config.yaml
n_layer: 10
d_model: 768
n_head: 6
n_kv_head: 2
head_dim: 128
d_mlp: 3072
vocab_size: 50257
activation: "squared_relu"
norm: "layernorm"
norm_place: "pre"
norm_eps: 1e-06
positions: "learned"
qk_norm: false
attn_scale: 0.0884
bias: "none"
tie_embeddings: false
parallel_block: false
init: "normal"
init_std_qkv: 0.0223
init_std_o: 0.0
init_std_up: 0.0223
init_std_down: 0.0
optimizer: "adamw"
lr: 0.000493
beta1: 0.95
beta2: 0.98
weight_decay: 0.38
lr_head: 0.00708
grad_clip: 2.0
warmup_steps: 240
schedule: "wsd"
decay_fraction: 0.94
decay_shape: "linear"
final_lr_fraction: 0.0
batch_tokens: 131072
seq_len: 512
doc_mask: true
z_loss: 0.0001
train_tokens: 1337000000
steps: 10201
dataset: "wikipedia_en"
Each number is 128 + 24 x the weight over the matrix's rms, rounded and kept within 0 to 255. Layers, rows and columns count from 0.

# layer 2 MLP down (transposed), 3072x768, rms 0.0182, rows 2015-2031, columns 288-383
[[133 112 128 117 126 133 145 125 118 149 136 137 130 143 142 106 158 120 145 141 125 130 120 133 124 112 122 129 138 128 153 125 120 110 117 125 126 157 132 137 122 140 114 118 115 116 122 123 138 136 119 137 150 129 136 121 125 129 133 112 123 140 131 131 141 118 135 146 119 137 109 130 131 123 136 115 100 117 128 136 128 146 130 132 136 109 114 112 150 119 121 118 159 133 136 118]
 [115 140 115 135 135 129 130 108 130 143 128 107 116 121 112 137 139 152 148 122 117  95 133 133 130 152 180 138 128  98 142 139 140 142 128 129 155 148 114 140 158  87 143 163 125 134 126 102 106 141 123 153 148 116 137 115 130 118 124 115 127 111 115 161 112 114 157 116 107 145 150 109 155 125 160 139 120 119 151 132 141 102 106 115 133 152 120 111 129 104  90 136 100 131 137 136]
 [ 84 150 131  73  76 137 124 193  77 140 133  85 138 142 138  43 147 131 126 146 124  64 125 120 159 122 141  99 161 114 103 171  79 136  99 124 164  93 156 154 127  95 130 135 137 136 142 121 131  98 139 154 194 135 104 153 109 138 195 113 101 137 166 167  99 115 168 164 118 134  61 109 106 140 116 176 124 117 135 155 165 146 121 104 154 109 114  79 100 102 150 132 131  88 130  94]
 [130 119 114 127 111 123 131 127 127 114 145 114 125 107 133 111 121 134 145 136 103 111 112  97 127 140 136 119  97 117 139 130 144 111 115 122 162 115 121 129 131 122 126 139 118 123 131 134 127 124 118 123 124 120 136 121 118 131 128 131 135 138 113 124 132 138 116 126 113 136 136 121 138 139 133 146 125 127 132 125 131 136 130 142 122 114 123 118 118 132 121 129 118 137 131 115]
 [117 131  93 138 141 126 120 141 121 144 146 120 140 121 123 102 118 137 133 128 122 112 120 116 115 145 139 127 140 104 108 107 126 124 130 148 152 145 117 132 123 142 114 141 127 122 135 130 164 132 123 130 139 121 169 116 121 147 104 129 135 107 123 139 154 123 139 124 104 107 158 136  94 143 130 121 143 132 131 141 140 125 146 129 143 113 147 124 114 123 116 146 128 123 113 149]
 [110 132 154 140 140 157 123 103 122 140  96 133 125 148 115 145 143 141 117 119 175 131 134 120 111 136 130 148 148 120 118 143 102 113 119 151 127 151 136 149 155 153 138 124 129 138 115 110 128 112 114 126 145 119 105 139 142 113 129 113 128  98 115 162 102 106 108 111 135 153 136 125 128 119 135 135 118 132 149 136 146 113 127 117 146 139 135 122 120 128 134 141 139 100 132 119]
 [141 101 157 107  69 151 122 123 120 115 162 185 127  95 147 161  97 140 216 109 115 101 144 149  91 152 147 163 111 146 113 139 114  70 132  96 114 139 176 152 130 141 164 140 107 162 171 155 120 138 171 117 166 104 125 114 154 150  75 108 153 145  76 107 169 175 121 141 152  59 123 141 133 154  58  64 142 161 141 171  63 171 124 161 156 127 131 113 173 131 127  69 128  84 148 139]
 [123 138 134 160 114 147 118 115 139 156 133 140 132 133 129 139 144 130 123 116 106 135 117 143 114 162 135 128 135 127 147 141 132 105 124 134 124 132 128 139 134 131 133 109 119 143 136 152 158 107 117 137 121 118 133 117 139 107 127 112 136 115 102 112 124 149 132 129 133 141 115 124 140 130 104 112 139 126 118 152 115 122 113 138 141 121 145 127 131 109 144 147 170 117 126  98]
 [151 107 141 174 134 126 147 107  78 168 147 140 168  92 126 170 100 119 110 115  37 109 152 144  70 143 104 178 107 102 122 109 146 111 183 163 131 117 105 101 124 183 110 100 145 132 112 144 122 109 124 112 151 139  88 106 172 115 104  73 127 116 132 161 115 140 195 117 116 131 163 110 190 152 161  97 106 143 137 167 183  71 199 175  75  73  74 126 130 128 138 142 137 112 100 132]
 [141 146 185 123 110 136 132 180 106 175 124 114 157 105 135 120 114 128 167 134  91 133 141  58 172 178 140 168 102 146 107  98 174 120 152 115 139 144 109 154 148 164 131 108 145 134 165 125  77 167 125 140 133 114 187  94 100 156 122 106 137 131 138 154 130 158 137 131 137  90 118 129 140 156 126 155  88 120  90 148  95  55  96 128 145  81 141  91 161  98 112  99  94 128 153 113]
 [105 122 134 138 140 129 137 128 110 102 123 159 158 137 145 151 130 131  94 114 128 129 139 122 121 124 114 119 106  86 157 158 139  94 133 147 134 138 142 121 125 128 122 116  99 131 133 134 134 129 119 138 102 138 106 130 113 113 164 150 112 123 121 159 141 160 112 130 112 113 113 112 130 132 104 113 112 103 134  94 143  97 134 139 126 166 108 138 126 129 144 168 116 134 105 143]
 [148 117  66  90 109 126 169 123 121 133 133  90 196  80 147  96  98 125 109 142 150 179 165 159 120 118 176 165 197 156 157 112 168  44 164 152 159 114 105 121 145 138 139 118 114 172 126  63 146 140 178 180 153 127 139 141 102 154 107  92 248  98 137  70 118 138 164  68  98 163 116 133 114  99 129 148 151 185 140  65 200 116 126 113 149 107  98 129 106 148 156 121 145 120  99 104]
 [116 105  78 175 114  56 129 142 138 134 146 152 165 137 160 131 110 124 131 143 103 195 210  75 130 166 186  75 115 127 107 100  92 149 168 179 154 134 126 102  76  75 106 122 180  17 130  82 150 153  85 132 144 103 112 183 175 123  54  98 116  87 106 161 105 125 204 121 105 184 154 154 110 148 133 117  61 194 109 151 166  85 143 118 117  95 124 116 157 161 152  78  94 134 110 131]
 [106 120 161  81 158 100 173 140 149 168 150 130  82 181 121  80 103 140 161 140  56 171 120 151 114  57 145 168 102 132 105 152 136 154 161  89 168 151 130 127 157 120 128 144 156 107 157 146 155 119 154 101 181 117 152 167 178 108 150 116 127 145 127 112 132 133  80 159 127 178 121 126 166  68 135 115  99 119 107  97 145  96 138 179 139 110 103 141 137 140 140 165 153 117  90 116]
 [137 130 141 176 212 159 115 124 144 166  94 148 169 129 128 112 167 124 123 161 131 116 127 165 146 143 121 148 107 146 169 139 120 124 164 126 159  99 137 127 118 130 111 105 168 158 122 130  98 121  78 155  88 125 129 155  85 140 151 112 124 117 114 135 101 150  93 115 124 106 189 110 148  70 154 120 145 151 111 102 123 149  69 107 127  80  67 144 194  95 137 126 188 105 159 112]
 [139 132 125 111 131  73 143 123 118 117 127 135 118 158 174 100 113 131 147 122 113 124 155 139 139 119 113 152 117 119 150 167 195 113 123 118 129 153 141 133 161 102 110 116 138 118 113  95  86 126 114 131 137 131 126 150 159 113 131  98 114 150 151  94 136 137  97 125 138 170 161 118 141 108 134 122 114 113  95 147  97 129 127  86 139 115 133 128 197 161 141 145 116 102  94  87]
 [139 157 136  89 123 118 136 187 133 100 134  91 177  77 146 105 138 156 141 162 159  81 191 119 162 169 101 170 124  85 174  98 140  80 151 103 126 135 127  69 134 134 143  89 168 141 145  91 115 133 117  83  70 134 113 110 154 132  87 167 129 139 145 136 146 120  85 136  85 144 159 102 210 106 164  60 130 184 139 123  90  65 121 171 142 119 105 144 116 143 135 111 140  86 142 140]]
# layer 2 MLP up, 3072x768, rms 0.0263, rows 2016-2031, columns 288-383
[[146 116  97 119 124 102 139 129 174 137 134 116 126  49 146 109 136 149 110 133 153 140 103 145 129  88 111 145 163 136 129 124 108 143 130 134  58  85 104 119  74 142 130  98 119 117 166 105 102 120 136 129 130 136 161 120  97 136 153 131 142 133 136 144 130 124 148 133 142 126 119 163 153 116 146  86 126 148  69 115 126 152 164 128 126 131 148 139 128 158 157 128 146 113 124 132]
 [110 140 105  96 180  86 131 138 131 124  96  94 126 132 138  77 193  89  60  85 124 118  94 123 132  76 163  86 132 149 165  72 149 121 167 131 109 132  97  87  97  95 135 131 101 115 103  65 143  94 145 137 147 161 161 126 132 207 136 135 178 147 178  99 143 124 153  51  90 122 116 127  78 173 103 137 141 187 106 112  81 124 144 109 119 112 147 119 136 133 148 141 142 124 125 104]
 [149 112 126 113 120  96  92 107 118 145 106 135 141 142 121 115 103 105 105 123 110 110  82 144 143 110 131 100 152 133 130 139  88 126 158 137 105 131 139 147 126 131 169  87 134 121 129  88 121 123 136 119 133 135 116 130 117 133 128 125 123 118 114 130 136 141 179 124 122 132 133 100 144 131 117  93 162 138 106 130 142 127 155 108 101 159 140 148 135 108 145 140 148 150 115 153]
 [131 116 106 135 129 111 131 103 123 116 143 121 143  91 103 161 115 119 133 150 142 142 132 100 107  93 100  90 151 126 110 115  97 106 142 121 102  98 130 134 137 103 144 129 107 130 139 109 117 131 123 132 107 124 167 109 134 111 138 119 131 125 132  98 133 107 133 117 118 136 108 137 125 128 139 107 148 126 109 117 140 164 128 144  95 143 116 113 120  95 144 133 132 122 127 124]
 [147 111 150 114 143 104 120 155 147 114 143 122 135 121 134 134 106 110 130 143 125 155 104 171 157 111 142 134 133 151 131 105  86 104 151 130 102  92  91  99 118 110 144 121 124 143 119 119 114 129 117 133 108 126 165 131 124 129 152 108 125 149 138 104 143 116 129  90 106 100 143 158 115 104 138 122 128 138 113 121 141 138 120 157 122 167 157 119 160 150 106 124 156 128 100 128]
 [140 113 186 173 126 192 116 154 170 146 126 164 149  96 150 122 151  80 108 102 148 141 141 131  88 107 172  76 140 141 153 155 170 122 107 123 100 111 119 166  99 159 135 123 116 164 120  85 146 147 104 118 155 162  86 164 178  55 177 103 111 107 159 123 152 169 134 147 109 149 136 114 128 136 117 133 168 122 118 173  93 109 162 108 123 116 105 162 124 115 135 143 103 143 170 117]
 [112 101 111 108 148 102  84  89 125  83 118 148 148 123 121 117 113 133 132 115 136 138  76 111 133 111 119 112 145 165 132 121 122 162 153 125 142 115 134 116 134 137 159 114 167 115 139 143 101 142 120 137 129 129 114 138 132 133 149 119 103 119 153 104 135 101 126 108 162 112 109 134 140 126 153 103 118 132 102 129 142 167 126 129 123 161 130 112 138 136 135 117 140 126 131 133]
 [163 131 150 125 154 115 137 148  93 126  94 109 130 121  87 140 147 115 122 161 122 130  95 132 140  68 116 121 134 107 100 103 137  98 124 155  76  83 113 158 131  97 137  98 104  97 138 116 106 154 130 125  87 163 123 125 126  75 145 167 176 149 145  81 104 100 148 116 174 121 102 116 131 117 128 155 108  96 101 100 172 109 149 161 123 151 122 153 141 147 124 114 117 123 115 130]
 [139 156  84  98 134 117  93 112 136 130 140 150 154 110 130 142 152 124  58 132 147 145 107 150 115 163 146 158 130 113 171 127 114 133 153 114 133 102 199 116 141 133 137 119 134 126 148 122 111 112  70 120  96 164 131 130 116 154 160 114  75 101 152 112  97  94 144 116 157 138 129 129 173 119 137 119  96 114 147  99 191 144 125 139 117  94 125 125 108 147 104 129 145  92 132 180]
 [128 125 134 121 140 153 153 145 143 102 146 127 130 108 136 128 136 100 122 129 118 160 100 116 111  90 128  86 143 149 124 102 127 126 141 108 114  84 122 151 113 112 156 135 108 106 119 103 126 127 112 129 121 139 156 142 137 137 145 153 139 115 165 109 111 101 144  92 115 103 154 140 119 135 127 116 135 148 117 122 107 134 134 100 117 123 147 137 169 142 122  84 154 122 136 143]
 [152 150 126  81 121 119 138 183 126 134 140 138 135 113  98 164 113 112 117 146 127 151 141 161  81 115 118 112 150 125  86 128  83  89 132 139 154 132 157 129 113 212 148 169 119 123  91 100 122 127  66 133 152 132 170 116 139 131 193 115 108 126 146 168 129 117 147  85 146 119 187  92 188 114 157  79 142 167  95 160 136 194 136 129 141 115 128 147  98 142 155  73 149 109 130 111]
 [154 131 142 130 121  94 138 174 197 134 122 100 186 119 158 123 145 123 163 117 134 167 131 125 130  92 148  61 183 185 127  71 145  93  97  90 137  84 113 129  57 125 109 105 178 137  93 135 144 101  76 120 129 152 171 127 188 147 119 100 136 152 135 176 147 181 152 121  87 139 119 135  84 147 154 104 105 129 149 130 170 137 155 142 149 143 144 136 128  99  99  78 142 111 129 180]
 [174 107 129  76 118  56 114 151  88 136 109 130 122  97 127 118 140 113  41  79 152 121 145 146  69 169  80 109 152 121 144  98 123 105  96 131  89 117  77 127 176 167 133  85 103 121 169 111 119 123 102 155 133 158 167 124 168 135 167 110 142 142 180 128 114  74 135 136 124 127 135 131 162 123  99 112  98 148 131 152 143 166 108 135  67 131 126 152 140  90 169 103 158 138 118 141]
 [138  98 138  90  91 151 174 137 165 114 107 128  80 154  97 149 111 144  96  96 145 123 160 111 126 110 128 143 162 157 110 139  82 160 108 175 148 133  88 127 135 138 150 154  99 132 143 148 146 108 211 125 130 121 109 114 156 159 142 121 126 142 111  81 136 126 160  99 143 107 106 118 107 186 109 147  91 108 131 121 140 135 174 145 153 149 104 128 122 152 106 134 144 183 114 165]
 [128 141 124 123 127 114 125 134 153 142 148 170 138  78 122 140 138 104 154 113  81 119  79 153 134  96 110  85 146 121 106 141 134 141 108  98 111 126 125 117  90 105 122 139 125 143  77 106 136 119 132 151 135 165 127  87 103 159 128  96 149 103 214 176  84 132 153 106 113 119 133 115 159 168 135 127 154 103 158 128 147 154 137 128 122 133 138 140 107 157 141 133 145 137 133 141]
 [128 143 113 135 125 126 142  82  76 125 144 152 146 159 134  89  99  97 117 106  94 129 100 188  81  82  69 150 118 193 135 117 115 128 126 139  64 128 137  84 146  86 129 103  93 160 126  85 132 140 152 132 140 124 118  98 111 125 123 151 133 141 142 166 141  87 149 182 119 126 106 126 102 225 114 148  96 100 142  81 118 129 131 135 111 139 145 105 130 109 160 112 119 122 106 155]]